config.toml
n_layer = 8
d_model = 448
n_head = 7
n_kv_head = 1
head_dim = 64
d_mlp = 1792
vocab_size = 21757
activation = "squared_relu"
norm = "rmsnorm"
norm_place = "pre"
norm_eps = 1e-05
positions = "rope"
rope_base = 10800.0
rope_fraction = 1.0
qk_norm = true
attn_scale = 0.131
bias = "none"
tie_embeddings = false
parallel_block = false
extras = ["gated attention", "an embedding shortcut", "skips across layers", "weighted sums over earlier layers", "capped logits"]
init = "trunc"
init_std_qkv = 0.023
init_std_o = 0.0
init_std_up = 0.023
init_std_down = 0.0
optimizer = "adam_atan2"
lr = 0.000771
lr_mult_up = 1.03
beta1 = 0.9
beta2 = 0.95
lr_head = 0.00294
grad_clip = 2.0
warmup_steps = 551
schedule = "wsd"
decay_fraction = 0.551
decay_shape = "linear"
final_lr_fraction = 0.02
batch_tokens = [16384, 32768, 65536]
seq_len = 1024
doc_mask = true
train_tokens = 341400000
steps = 10831
dataset = "wikipedia_en"
Each number is 50 + 12 x the weight over its row's rms, rounded and kept within 0 to 99. Layers, rows and columns count from 0. The size before them is the row's rms in percent of the matrix's.

# o: layer 5 attention output (transposed), 448x448, rms 0.0472, rows 42-49,106-113,170-177,234-240,298-304,361-368,425-432, columns 336-447
# v: layer 5 attention value, 64x448, rms 0.0463, rows 42-49, columns 336-447
o361 104:48 53 47 38 60 53 46 38 49 54 50 31 38 56 54 44 51 74 39 44 38 49 56 43 69 36 39 52 65 46 56 59 29 65 54 60 61 50 49 57 49 61 49 38 38 46 66 64 24 14 37 34 55 45 33 45 52 56 53 43 29 77 65 28 36 38 60 47 48 61 37 54 60 52 46 51 54 61 35 53 57 51 48 54 64 59 75 75 50 37 59 55 46 36 48 52 58 62 38 48 46 54 33 43 49 31 38 60 56 30 49 41
o425 093:42 47 50 57 50 37 42 44 46 53 50 38 52 37 76 51 45 58 34 72 44 63 52 29 26 75 67 43 59 47 57 48 66 58 58 53 64 57 49 61 54 57 56 42 42 34 42 54 70 32 47 73 54 43 55 49 55 49 61 55 29 42 49 65 32 52 58 59 43 72 42 55 36 74 21 59 45 33 50 68 45 60 29 44 33 49 44 39 60 34 40 53 64 52 47 42 45 62 57 55 60 56 58 51 50 76 74 43 27 60 43 54
v42 101:32 59 47 23 20 58 48 50 28 36 53 29 38 60 47 82 18 74 47 42 62 53 61 50 49 82 22 47 59 70 60 50 53 52 38 38 25 64 42 42 36 49 61 49 62 43 29 37 55 47 30 44 29 61 57 59 60 52 53 52 48 47 45 72 62 68 28 81 70 52 60 49 58 57 36 13 58 56 46 44 33 70 54 44 44 56 44 44 49 56 38 41 53 61 51 51 65 45 45 43 43 57 54 55 44 38 43 55 59 52 62 55
o42 101:66 44 60 52 55 68 36 39 52 55 76 65 50 47 76 44 72 21 41 53 52 33 43 38 72 61 75 39 51 41 37 24 31 53 63 45 46 51 49 38 73 57 30 70 56 66 52 46 52 60 49 59 55 44 42 43 51 68 39 64 49 61 48 46 64 44 55 49 47 48 51 60 40 49 42 60 53 46 59 54 72 53 43 47 43 34 50 20 70 74 74 54 21 61 52 68 59 41 50 41 61 49 64 48 66 31 44 54 35 41 26 62
o106 100:53 58 37 51 65 43 58 59 55 50 65 44 69 61 51 41 56 40 20 80 43 33 40 57 53 42 73 39 57 61 49 25 37 44 56 41 36 53 50 40 55 36 27 74 54 53 46 37 57 45 58 52 64 42 77 68 54 52 60 62 51 55 47 50 44 29 51 42 51 39 32 49 45 53 44 55 39 51 47 63 69 62 37 33 57 27 42 36 52 43 44 56 55 74 51 50 54 33 76 43 57 56 40 37 39 53 48 49 53 72 48 24
o170 103:58 57 30 42 67 40 64 33 35 61 44 54 47 66 38 55 38 39 75 41 56 48 40 56 46 45 58 73 77 53 80 67 66 40 34 64 59 40 55 58 42 59 49 51 56 46 55 44 38 62 35 45 52 42 53 51 56 47 64 41 48 40 49 48 63 61 50 62 47 52 64 38 50 41 52 69 30 37 59 44 60 55 58 60 54 42 38 69 47 68 45 40 62 65 73 57 38 46 27 81 51 56 62 46 32 66 50 56 74 64 54 66
o234 105:42 54 42 44 53 42 70 51 61 56 70 42 54 84 48 52 47 58 19 59 47 43 63 50 41 42 37 34 60 57 54 51 34 51 59 45 41 40 64 54 57 27 41 50 43 43 62 52 59 59 65 47 84 64 64 43 43 39 46 42 45 56 64 35 58 40 53 50 58 40 40 69 56 56 73 52 45 33 54 37 52 51 53 43 79 64 60 52 51 47 53 47 57 23 28 41 47 43 53 50 33 40 44 48 51 44 25 61 64 48 74 43
o298 095:34 23 43 69 46 51 68 44 36 56 41 59 63 71 37 54 61 68 58 50 47 48 66 56 42 40 42 60 57 55 53 45 45 62 45 43 54 46 57 65 56 42 55 58 45 54 78 42 25 63 67 42 40 70 57 42 46 35 52 64 59 39 53 45 73 62 54 59 55 49 67 35 53 70 54 56 50 53 60 41 61 52 51 58 69 54 65 76 45 34 42 48 79 43 45 62 50 41 32 45 48 36 77 51 38 54 34 55 67 53 66 54
o362 107:63 36 67 43 61 58 44 26 45 53 61 60 45 48 42 43 56 20 49 54 36 53 47 31 53 46 80 46 43 28 34 54 65 19 59 64 41 42 44 40 59 52 44 66 53 53 61 53 54 55 65 38 43 47 40 39 52 51 50 45 44 60 37 37 60 48 52 59 53 50 52 52 50 33 41 56 45 38 58 59 73 44 42 39 67 34 62 19 46 51 73 47 36 53 61 64 48 61 48 35 63 61 47 39 45 37 33 46 59 45 51 67
o426 091:43 64 29 61 51 63 24 46 51 65 44 33 47 46 60 46 44 85 55 39 60 59 40 51 51 56 42 50 83 36 79 45 67 42 59 49 98 25 44 39 54 56 68 48 38 57 49 49 45 40 26 69 57 47 48 52 60 50 49 53 35 55 46 44 64 60 54 43 50 54 55 48 37 32 37 51 26 47 70 39 42 55 60 71 49 26 45 64 27 44 59 63 48 48 52 42 40 74 35 55 59 49 70 58 38 56 62 36 32 37 43 43
v43 108:39 58 61 55 24 68 51 58 38 51 60 55 37 52 57 49 63 63 48 48 43 54 66 60 44 63 44 51 65 60 54 62 58 46 55 48 74 36 40 35 41 69 53 49 50 56 54 42 55 56 55 55 66 58 50 89 45 49 21 52 50 31 56 52 59 60 27 74 39 44 60 54 37 54 46 55 69 44 61 47 54 48 42 48 46 34 40 45 52 58 69 44 51 41 58 22 59 52 50 65 58 48 36 52 51 48 48 54 56 48 65 56
o43 109:65 68 44 28 61 23 60 60 48 50 56 32 61 63 37 54 28 39 30 62 25 46 43 61 67 34 49 55 31 39 49 40 49 38 49 76 41 54 56 63 60 49 47 58 53 25 65 59 42 48 56 44 40 29 48 58 51 60 57 53 68 57 36 38 38 61 52 49 54 58 55 39 55 50 38 42 52 60 23 62 41 60 53 60 50 19 74 58 42 63 47 43 47 44 32 68 42 49 63 45 59 71 67 44 52 35 53 50 32 45 36 66
o107 098:60 55 56 32 56 51 51 60 40 54 51 42 60 57 55 51 40 48 53 31 32 45 55 44 65 43 46 53 22 26 42 52 57 22 22 54 40 56 54 69 56 39 53 65 65 31 37 56 57 48 43 18 40 49 60 48 55 69 62 35 66 53 47 44 62 66 52 50 36 48 63 46 48 46 37 43 51 49 33 46 42 54 61 55 43 53 67 44 39 51 56 49 65 36 45 49 47 51 55 71 57 54 37 40 32 38 56 51 50 47 38 85
o171 103:40 67 64 43 57 51 45 53 36 48 64 52 48 54 62 59 50 60 44 34 34 39 39 49 43 26 64 70 72 31 54 53 48 69 59 55 57 61 45 54 56 39 51 49 47 52 48 43 63 58 53 50 53 41 38 27 50 72 46 85 54 55 65 55 61 42 56 37 45 77 48 66 61 49 47 63 28 52 63 32 43 49 68 48 63 78 68 66 85 55 55 49 49 43 32 48 53 50 37 39 75 36 60 42 60 37 58 64 62 31 45 54
o235 106:61 39 37 51 37 40 42 57 50 53 36 55 55 62 38 49 36 39 54 58 67 43 49 44 60 47 35 39 58 35 55 69 66 66 50 47 30 48 67 38 44 37 51 69 47 55 22 55 66 37 46 56 55 63 41 39 49 85 54 68 81 61 39 39 80 36 62 45 50 69 48 42 52 43 62 37 46 59 73 43 63 57 57 40 39 64 41 35 43 37 39 51 41 62 54 67 55 43 46 42 51 59 31 41 45 58 21 60 42 37 47 42
o299 097:50 50 60 53 26 26 50 57 49 52 59 59 65 57 54 52 50 26 46 60 58 48 43 33 48 37 39 58 61 40 59 69 68 88 65 52 43 59 56 62 53 57 73 59 54 43 49 41 18 48 49 49 52 62 38 45 45 56 39 69 61 49 70 43 47 45 61 53 44 59 42 53 40 64 65 35 30 60 76 40 17 37 70 49 52 51 24 51 40 23 56 53 66 60 58 53 54 27 60 40 61 38 33 52 47 60 59 51 72 49 57 63
o363 103:63 61 39 39 57 36 52 43 48 46 58 44 79 65 33 62 40 33 47 63 40 47 37 59 60 47 53 58 46 45 54 55 68 47 65 56 17 57 52 74 53 57 38 59 42 49 51 71 41 53 26 51 47 32 24 39 54 52 45 59 99 52 53 44 37 32 65 29 45 55 58 38 34 44 56 33 39 62 66 52 58 60 46 57 34 41 59 46 40 59 48 51 37 58 52 57 50 38 57 38 61 53 79 54 72 49 63 52 35 25 43 55
o427 101:75 64 68 35 71 15 40 50 44 50 43 58 63 47 58 69 45 49 25 43 45 59 39 27 38 49 68 51 52 49 77 54 61 78 63 71 34 52 54 66 60 34 32 32 47 37 52 44 46 29 65 60 48 48 46 41 49 55 31 61 75 36 55 51 51 36 56 40 51 61 62 31 41 63 42 44 46 74 52 74 41 46 54 33 48 37 35 67 67 42 53 50 50 53 49 69 38 46 71 44 60 61 58 61 66 54 42 54 33 41 41 52
v44 096:57 50 39 38 65 55 47 46 45 81 60 57 64 68 63 74 52 38 59 53 51 68 52 41 54 68 34 52 53 27 53 55 55 54 25 36 50 62 35 62 61 53 68 45 52 49 39 34 52 60 39 51 46 43 58 48 55 42 60 67 63 44 50 51 48 50 60 55 61 41 49 53 44 67 55 33 53 47 53 15 62 25 62 43 60 42 72 49 56 38 52 42 55 70 52 58 70 53 50 67 39 62 59 67 63 42 46 50 67 45 72 46
o44 092:44 53 53 43 45 39 46 50 54 44 37 51 20 49 32 58 48 47 48 58 37 40 33 53 14 28 51 48 57 65 70 46 36 57 33 44 59 49 45 21 40 66 33 67 66 43 53 52 44 43 37 59 31 56 18 45 51 71 57 40 41 59 45 52 37 26 61 57 43 68 44 30 61 45 55 51 51 49 55 45 59 61 42 67 43 52 50 59 43 56 36 57 23 57 40 54 50 52 65 36 45 46 36 32 45 56 56 55 48 39 45 49
o108 095:54 49 51 67 46 34 57 43 55 23 69 47 32 49 33 34 54 69 58 48 57 47 46 36 65 54 57 48 55 45 36 63 65 59 31 66 69 44 54 71 65 52 64 35 57 63 41 48 33 38 46 54 68 41 41 62 41 65 59 52 72 45 27 53 31 31 51 54 42 34 34 38 59 61 58 52 53 67 37 46 55 55 44 49 62 67 53 48 48 40 50 60 55 47 24 52 36 65 64 52 54 54 54 53 63 51 48 68 52 26 37 55
o172 097:55 49 47 33 48 42 61 58 41 32 45 26 47 39 51 57 37 37 78 53 56 34 51 51 57 33 35 52 42 49 32 67 48 56 53 49 64 33 57 52 51 34 58 15 43 57 25 47 61 42 61 51 71 63 31 48 39 48 61 53 67 49 85 48 54 39 42 50 55 45 43 56 48 35 73 55 53 65 68 48 68 55 34 86 62 74 33 37 57 64 69 51 72 35 53 33 58 55 85 54 44 55 36 57 56 61 53 55 55 26 59 35
o236 092:46 37 72 69 32 59 65 49 64 59 52 26 40 58 50 26 60 73 60 53 54 55 48 51 63 54 48 49 37 58 44 51 79 53 35 63 51 45 42 70 52 51 55 44 63 50 36 36 58 64 79 36 49 59 57 50 43 51 51 64 44 44 48 43 52 50 52 59 62 53 48 27 54 31 50 43 60 62 43 68 54 73 39 50 74 45 67 40 27 60 59 41 37 46 42 41 35 52 44 50 43 71 31 27 53 36 17 72 24 09 59 57
o300 094:43 65 57 68 31 38 63 46 40 37 42 26 58 62 30 51 47 48 36 54 33 60 51 56 63 51 43 52 55 43 27 59 58 54 27 39 54 58 43 49 50 26 59 50 43 60 62 36 62 55 68 35 86 71 28 41 49 32 56 38 47 30 30 48 55 66 53 61 75 40 29 42 40 59 79 29 62 62 68 48 41 46 50 56 60 62 75 46 36 44 52 61 62 37 38 39 60 53 43 49 46 78 48 49 49 50 29 49 41 39 75 63
o364 120:66 61 54 57 51 52 42 57 33 41 26 39 54 47 41 54 49 54 55 59 51 51 39 54 46 47 62 32 79 51 57 56 59 55 12 56 50 65 43 50 49 47 43 89 53 64 55 56 62 45 33 71 51 62 26 52 46 47 64 49 41 52 49 32 48 28 46 58 61 58 41 54 50 50 63 49 52 57 63 42 39 57 45 44 43 61 67 50 59 56 45 65 43 35 39 43 57 73 51 42 54 50 42 38 47 59 30 44 51 53 24 55
o428 097:42 34 41 39 41 34 61 57 49 37 53 48 60 49 36 29 38 43 49 47 34 52 29 43 43 21 54 45 52 57 59 55 46 50 45 50 36 23 56 24 33 46 66 53 48 52 53 47 59 49 47 32 66 59 39 55 49 66 55 43 72 61 50 49 74 48 69 36 49 60 49 53 55 48 77 40 52 25 74 55 42 64 57 68 70 64 58 11 43 58 63 68 29 34 43 57 55 30 49 55 37 42 46 41 50 53 41 55 47 19 63 53
v45 099:43 47 37 63 36 49 52 56 60 75 57 65 37 45 51 38 55 65 52 60 40 44 54 44 52 69 48 50 63 65 52 44 33 51 52 36 45 45 31 41 61 32 55 50 21 59 50 42 56 64 46 64 47 45 52 55 42 51 53 45 49 49 34 58 53 48 60 66 47 48 53 28 69 44 46 30 69 29 52 39 45 42 57 48 44 42 35 52 50 60 46 46 48 53 59 36 72 44 60 69 25 43 37 37 42 73 50 40 56 49 65 48
o45 111:39 47 54 43 61 56 51 40 38 50 36 26 22 65 52 62 51 11 55 57 59 41 46 32 32 41 70 53 33 52 45 40 53 41 57 70 58 43 56 39 49 56 53 80 69 67 31 54 69 52 71 17 51 55 47 46 46 44 61 56 43 44 43 43 64 71 55 49 58 53 67 43 48 48 47 65 50 47 22 44 57 63 52 28 62 39 78 56 59 51 52 49 34 41 40 59 52 61 48 51 50 62 49 47 50 46 39 62 50 44 42 40
o109 093:48 69 60 48 58 65 62 41 39 52 27 51 16 59 57 61 51 49 60 55 78 57 42 43 26 49 68 51 30 52 37 68 60 31 50 55 59 45 58 18 49 32 62 87 65 55 37 62 59 34 58 48 40 64 27 39 48 70 49 43 54 48 65 57 50 58 51 48 51 51 63 41 56 51 47 71 63 62 38 47 57 63 46 46 64 49 80 49 59 50 58 37 50 53 54 43 50 54 33 54 49 56 46 48 35 72 41 72 61 43 42 57
o173 104:51 67 58 33 35 34 51 42 82 50 46 43 41 52 38 66 62 61 52 35 51 53 52 51 49 25 50 58 45 55 56 51 46 69 52 54 48 50 41 53 41 62 45 40 55 46 52 48 40 60 41 38 64 56 47 57 53 54 43 54 18 39 55 59 51 61 27 56 36 51 57 51 37 35 62 47 39 54 66 54 49 42 44 41 53 51 27 54 59 42 54 58 59 54 51 41 54 41 42 51 53 57 69 66 50 46 67 52 69 66 73 50
o237 102:68 52 53 63 55 54 60 51 53 51 34 51 55 68 44 45 41 56 44 81 45 67 53 64 58 42 71 41 61 63 49 55 69 64 63 38 52 55 49 46 52 54 35 26 35 51 46 65 52 29 38 54 44 62 28 39 58 55 48 69 68 33 59 62 55 72 52 62 38 57 52 38 50 57 54 38 61 61 61 49 58 58 43 52 54 44 27 41 38 56 53 60 72 64 47 46 59 51 53 26 71 28 35 51 53 65 58 39 47 86 51 42
o301 098:49 76 49 61 51 27 48 48 53 42 36 33 52 65 37 52 49 53 34 52 57 55 49 51 39 44 55 75 65 57 61 53 91 65 53 47 49 45 60 41 51 38 42 57 66 31 50 51 60 34 62 43 53 49 38 47 54 33 36 66 59 50 56 41 40 75 53 43 59 62 44 58 45 61 54 53 54 58 60 39 53 60 39 59 54 57 38 50 57 53 69 58 54 52 51 43 50 64 64 44 64 44 47 55 48 52 67 53 55 70 85 39
o365 104:48 45 31 53 50 57 39 61 22 42 34 38 34 62 55 63 54 35 57 53 38 48 42 20 36 56 57 46 51 45 52 53 61 45 44 60 35 50 77 74 55 51 70 63 47 50 51 46 62 29 48 48 48 37 46 49 45 57 34 59 86 66 58 36 58 54 53 30 70 36 49 51 55 58 40 63 23 33 40 51 36 50 54 36 44 52 83 35 56 48 36 64 44 50 32 40 42 59 58 39 71 58 58 58 46 58 41 63 69 45 33 51
o429 098:59 43 36 59 51 40 54 59 59 50 42 50 61 58 32 53 24 46 49 23 57 63 45 37 52 37 44 45 48 52 50 42 52 58 52 49 79 55 52 53 46 37 74 42 56 60 70 65 51 49 51 51 50 64 39 64 45 35 34 66 44 40 52 41 63 64 68 51 32 38 55 52 65 46 51 66 27 35 47 61 66 58 50 54 47 30 56 47 50 35 63 74 68 53 55 42 28 48 49 32 70 43 42 62 40 54 62 55 53 57 49 65
v46 099:49 50 76 39 65 56 26 61 55 47 51 49 57 39 51 33 26 64 58 46 67 56 43 63 39 50 67 63 57 62 51 44 56 48 42 52 58 60 29 56 65 50 56 44 56 58 40 48 52 57 49 49 58 49 56 66 37 49 29 38 45 40 41 61 41 57 55 67 49 60 37 47 68 52 56 86 61 49 64 62 36 10 70 46 50 44 52 51 50 46 33 63 52 72 45 24 51 35 35 77 79 64 67 55 57 31 47 46 42 44 48 54
o46 103:45 41 28 48 53 30 51 33 52 49 47 54 52 55 48 54 56 56 31 56 46 60 38 55 91 38 58 38 44 63 63 66 43 62 33 45 41 42 49 38 32 51 56 87 47 56 46 68 49 62 46 51 53 64 40 42 55 52 71 61 13 45 41 48 22 24 46 37 39 27 65 29 33 49 69 46 52 60 72 42 67 51 48 52 33 57 37 66 47 54 43 35 49 28 57 52 59 42 43 52 28 39 45 47 45 57 55 52 52 53 56 59
o110 098:31 37 57 74 29 48 44 49 56 40 56 47 55 83 50 50 52 26 35 28 34 68 44 50 67 58 49 51 52 56 62 47 59 31 49 64 63 40 48 50 66 43 41 69 49 37 66 61 33 53 67 60 52 54 42 54 48 54 57 72 21 44 29 32 37 28 49 53 53 47 47 47 58 51 45 28 47 58 57 57 41 41 46 61 37 59 52 42 56 50 48 71 54 41 59 62 42 60 50 38 49 44 37 27 54 25 35 57 54 45 27 60
o174 105:44 43 28 55 42 60 40 48 53 48 44 52 67 51 83 49 71 49 60 70 32 48 44 40 66 73 68 58 46 35 76 43 55 50 39 56 54 51 56 68 66 56 72 48 49 54 38 48 43 58 66 46 21 52 62 58 49 44 46 54 27 62 35 71 60 55 68 47 36 63 57 53 32 41 43 51 59 54 38 35 46 56 59 53 48 42 82 61 44 41 43 29 61 54 60 58 44 56 19 48 56 65 55 58 34 60 59 53 51 46 41 49
o238 111:56 40 65 57 50 38 52 59 44 56 33 37 57 67 40 47 56 40 48 78 35 44 60 46 37 51 47 43 46 66 29 44 66 61 51 39 58 68 37 56 56 61 61 53 65 55 39 47 58 47 61 54 47 44 51 47 57 59 59 81 60 35 53 39 47 45 50 63 57 55 45 30 41 64 46 35 59 75 44 59 39 63 48 58 50 36 51 31 54 47 38 52 41 73 42 45 51 48 60 39 51 64 46 30 54 50 28 64 27 61 58 35
o302 098:72 49 63 40 67 54 37 51 72 62 36 26 27 62 45 54 35 48 73 62 52 49 41 58 55 51 56 64 52 49 50 48 66 39 42 51 67 39 56 34 53 61 72 27 63 31 63 53 39 40 48 33 40 34 39 44 48 61 53 46 40 66 51 40 68 35 57 42 36 72 48 59 53 66 59 32 69 43 54 45 45 55 55 83 47 37 55 42 38 45 56 50 28 71 60 55 49 78 38 27 58 60 19 51 46 58 44 58 35 38 49 30
o366 090:59 50 29 73 41 55 57 46 37 30 41 51 64 54 59 51 63 52 35 33 49 63 43 45 73 47 53 40 67 55 51 56 63 57 43 40 53 48 62 60 52 45 74 43 52 51 37 75 55 64 35 44 47 54 53 33 46 67 67 62 52 58 46 33 50 58 60 29 26 26 58 50 36 31 38 46 60 35 62 27 52 45 59 65 50 63 48 42 47 51 41 57 42 20 39 39 64 56 27 47 42 39 52 72 48 60 55 63 52 40 26 55
o430 098:60 55 30 45 38 42 54 37 35 20 49 56 73 57 40 54 77 61 63 36 31 40 63 31 57 38 59 53 50 45 47 72 72 64 54 31 43 36 44 61 55 39 43 50 47 50 55 49 43 64 69 39 25 61 42 73 46 45 45 56 54 53 59 27 62 39 49 51 44 48 81 70 48 33 51 15 60 39 46 40 60 67 51 63 39 50 41 41 49 45 67 54 33 32 62 53 44 72 52 40 54 24 32 42 36 57 53 62 68 41 66 56
v47 109:53 64 44 58 69 55 68 52 45 65 51 41 45 39 68 44 31 53 44 55 56 33 69 36 49 53 57 55 32 54 37 50 38 53 49 42 69 41 41 30 63 35 40 41 47 55 36 71 54 56 41 55 31 54 47 39 25 58 64 43 46 55 62 39 28 32 25 69 44 48 34 43 51 56 48 29 59 61 38 49 42 54 48 52 45 73 47 40 45 59 44 54 75 63 51 34 90 49 45 59 23 43 39 51 56 31 49 43 65 52 40 54
o47 104:53 53 49 47 57 44 58 26 40 35 66 41 50 44 59 57 44 52 51 57 63 54 45 45 66 59 57 50 61 56 59 50 59 56 70 45 37 57 58 39 52 61 51 59 43 42 54 49 54 38 68 43 39 50 54 48 62 38 43 75 33 57 62 61 46 70 62 32 46 33 57 18 44 57 37 46 43 52 40 56 74 47 45 36 35 26 42 66 40 43 43 32 48 54 41 57 37 47 49 50 75 45 40 60 79 50 69 57 48 40 47 65
o111 105:37 55 57 26 51 36 59 67 56 48 55 23 41 66 48 58 61 44 44 56 52 42 49 47 46 69 64 50 62 61 71 37 46 71 44 47 45 58 61 38 38 57 31 39 48 36 65 64 28 46 56 63 66 53 15 57 58 37 56 57 28 48 64 77 33 41 63 40 68 47 29 34 62 63 38 65 42 50 48 67 51 63 47 56 41 48 27 52 47 48 58 46 56 51 35 49 53 52 61 51 51 55 32 55 52 38 25 49 58 39 37 39
o175 099:56 76 62 64 43 51 47 61 29 33 26 37 52 57 59 57 62 60 66 62 63 59 44 57 50 27 54 62 50 38 39 66 63 39 44 59 39 48 41 60 47 47 73 65 67 50 39 52 44 63 63 50 47 43 67 51 52 55 30 37 67 41 39 50 60 78 50 46 52 70 40 64 71 47 56 42 67 42 38 37 47 45 56 43 41 60 78 54 58 42 66 49 36 47 47 54 42 72 40 59 56 58 73 41 37 49 29 45 57 45 47 59
o239 133:61 53 52 47 48 39 44 34 49 47 51 55 58 54 52 46 54 29 22 44 52 48 28 52 37 61 38 44 53 53 42 38 32 58 66 51 31 54 59 58 31 49 65 52 55 65 59 45 55 49 54 63 57 59 58 61 60 45 43 41 62 58 50 41 56 34 43 61 42 36 62 65 37 60 70 69 54 28 58 52 56 57 64 50 51 48 57 29 65 48 43 51 47 45 66 37 18 57 14 29 50 33 30 55 27 48 58 65 51 50 66 38
o303 100:48 58 43 31 36 30 47 70 58 49 41 25 57 53 49 59 62 46 43 63 38 31 39 55 44 38 50 53 61 55 63 55 27 68 49 24 53 60 44 36 42 31 60 66 73 72 41 53 54 55 72 56 54 35 56 53 62 52 56 23 43 51 50 77 42 44 50 47 50 68 23 68 55 51 40 42 55 46 57 45 52 41 54 74 49 52 45 59 48 66 71 73 36 42 67 48 56 58 43 46 32 42 39 67 62 46 49 30 68 44 38 43
o367 099:45 52 56 44 45 52 43 50 34 40 61 55 52 57 57 49 70 53 54 46 49 54 45 59 55 55 38 54 62 51 63 50 38 68 69 59 48 64 51 35 45 45 85 67 56 30 27 42 43 47 57 34 42 29 48 56 55 45 46 53 55 48 43 62 57 87 69 27 50 66 34 45 44 46 71 37 47 56 22 38 32 41 43 41 45 43 72 49 51 41 72 52 29 21 61 57 34 68 40 60 64 54 50 46 55 56 12 44 45 33 44 65
o431 107:49 52 34 52 69 50 58 44 66 66 34 30 46 58 34 44 46 54 55 69 34 54 58 30 50 46 64 37 49 55 56 41 50 50 45 46 58 46 47 54 42 63 63 55 60 56 51 47 52 48 23 70 52 53 52 45 52 36 61 45 46 58 52 51 48 16 56 65 37 72 64 37 48 35 53 74 52 34 48 41 87 42 61 67 42 56 42 57 44 61 40 66 64 61 43 48 53 68 68 58 54 50 33 39 53 61 62 52 56 43 49 48
v48 101:58 59 40 36 23 65 57 50 30 43 49 37 60 56 47 88 35 45 57 50 46 40 45 44 42 50 49 73 44 41 45 51 48 52 41 47 45 41 30 60 58 43 64 48 52 55 38 47 54 25 50 59 26 61 54 68 74 51 48 45 44 60 50 47 37 54 23 60 37 48 66 58 33 54 31 52 42 41 34 47 55 73 56 52 53 77 42 38 52 29 49 52 61 56 49 45 74 36 43 56 29 46 58 55 63 37 48 44 52 50 51 49
o48 097:59 46 39 39 54 63 41 60 54 53 64 34 47 49 54 31 53 49 42 67 50 48 46 63 54 57 39 31 53 46 54 35 62 57 71 64 54 54 41 29 49 58 29 38 38 57 68 36 50 48 29 69 55 33 47 48 48 61 71 57 89 30 37 63 56 62 59 55 52 74 50 40 45 55 49 29 55 55 51 65 69 34 61 64 43 30 51 19 56 50 76 44 44 53 59 63 47 61 57 53 58 51 59 39 48 58 28 40 33 45 28 53
o112 104:39 34 53 62 52 29 55 44 60 48 58 37 46 42 62 47 77 50 30 58 51 43 33 51 78 43 64 56 59 54 67 39 43 45 49 39 45 43 52 61 48 61 19 55 42 58 59 52 35 60 57 59 63 46 53 65 34 12 38 77 45 46 21 56 55 47 54 43 57 46 53 42 38 39 43 49 46 46 43 61 83 53 48 59 55 44 50 55 75 57 56 54 55 38 48 63 56 57 53 32 51 24 70 52 38 41 63 24 39 50 55 54
o176 100:49 57 62 84 47 78 37 70 49 60 42 58 50 56 92 31 54 54 60 45 52 67 45 72 60 47 57 49 48 52 33 67 52 68 69 63 61 53 44 65 36 19 55 67 51 30 47 63 57 52 60 34 46 40 48 44 49 49 45 35 58 60 37 60 54 42 63 37 65 66 42 53 58 56 54 58 35 68 73 40 46 30 51 38 66 63 72 36 47 48 58 46 44 48 40 75 57 45 39 58 41 32 59 30 40 50 33 55 48 45 52 62
o240 100:56 51 58 48 67 30 52 42 40 62 53 44 41 55 74 48 49 44 65 44 46 45 53 50 52 51 59 55 49 52 55 60 58 63 47 61 65 36 58 70 28 30 39 52 50 39 60 47 39 34 58 59 44 40 40 39 55 23 48 58 37 68 36 45 68 36 42 40 66 51 55 63 53 48 68 62 31 45 44 59 50 51 48 36 66 61 66 56 66 44 50 49 46 52 71 47 47 60 20 62 30 33 51 28 45 33 58 65 54 42 65 45
o304 102:41 43 61 39 44 53 69 55 65 67 41 33 36 55 48 30 54 50 42 66 63 61 39 35 63 31 59 44 42 48 56 61 41 45 62 51 75 53 39 67 52 33 44 67 54 54 29 48 59 45 37 31 61 54 32 37 36 31 32 42 34 29 23 47 43 43 54 39 58 45 77 43 49 72 30 54 58 50 61 54 48 31 56 61 77 43 68 62 45 66 46 44 59 53 47 57 29 42 48 47 37 39 39 55 57 35 29 48 37 42 63 42
o368 109:64 57 49 43 55 46 47 50 45 32 54 43 39 49 40 48 52 61 57 58 67 67 53 70 62 51 35 30 49 50 35 61 79 63 68 66 50 52 61 26 36 58 42 43 54 47 66 46 60 62 41 57 59 29 41 51 46 48 72 54 93 35 36 59 46 65 60 47 46 52 46 46 49 54 63 35 60 47 64 54 57 38 48 44 52 30 37 02 57 41 76 63 49 53 47 58 37 46 63 53 54 60 73 45 50 59 47 41 44 38 43 62
o432 095:39 43 68 65 60 60 66 66 46 69 38 53 65 59 60 44 42 69 56 50 45 49 52 56 41 64 41 56 29 68 50 34 24 43 49 51 63 51 50 67 52 47 52 55 44 57 44 67 67 51 61 38 41 40 57 40 37 37 49 58 82 53 43 24 46 58 45 52 55 39 52 39 62 57 28 36 58 49 73 65 41 45 55 54 45 54 63 28 43 52 49 62 61 39 33 64 27 51 59 56 31 63 68 35 80 46 62 44 51 61 50 52
v49 107:49 43 35 56 59 50 45 67 57 48 49 43 65 39 70 55 40 50 35 43 34 55 35 41 61 25 37 58 40 61 58 59 61 64 48 49 31 66 16 44 43 68 51 45 54 49 29 45 46 57 72 60 44 50 49 52 47 62 45 40 46 62 63 58 41 46 54 76 31 65 37 48 36 48 61 45 53 58 35 51 35 53 44 57 61 48 41 40 77 50 59 47 36 55 63 39 68 45 45 53 50 41 40 72 56 31 62 49 65 44 75 49
o49 096:56 60 50 52 45 61 58 47 43 53 49 54 54 42 52 57 48 28 58 50 62 56 63 46 42 44 68 49 69 47 60 30 41 39 44 38 59 62 58 48 54 62 62 58 54 59 61 58 48 29 47 39 41 49 41 47 45 45 59 49 65 67 45 40 23 53 58 43 65 37 64 53 52 56 49 57 30 40 44 52 69 35 54 48 49 57 65 17 46 45 42 51 65 41 29 42 46 32 63 55 57 64 63 45 39 53 47 43 64 82 40 60
o113 096:63 52 57 53 38 64 47 62 48 53 62 55 55 61 72 62 62 41 43 49 56 54 45 39 60 51 62 28 55 54 67 17 23 28 40 36 58 47 44 50 62 61 42 59 55 63 40 43 36 35 34 36 52 47 32 48 38 90 55 65 69 48 34 66 43 44 52 61 46 48 60 41 55 46 57 66 49 55 43 43 66 39 50 67 69 42 70 23 50 44 59 44 57 41 39 59 57 51 41 43 44 54 57 43 20 56 51 49 49 53 42 59
o177 096:51 45 76 45 48 61 46 60 30 61 52 38 47 44 59 51 46 44 45 63 37 39 68 63 77 55 69 41 55 54 09 66 44 49 24 50 35 42 49 72 63 46 56 33 48 49 38 55 48 52 46 52 62 52 72 36 53 61 27 59 46 41 64 60 70 40 42 63 57 61 41 40 27 59 62 29 61 42 65 48 14 68 60 51 39 71 65 35 22 57 33 45 43 39 48 47 59 52 61 45 60 70 34 50 60 36 46 63 19 36 60 51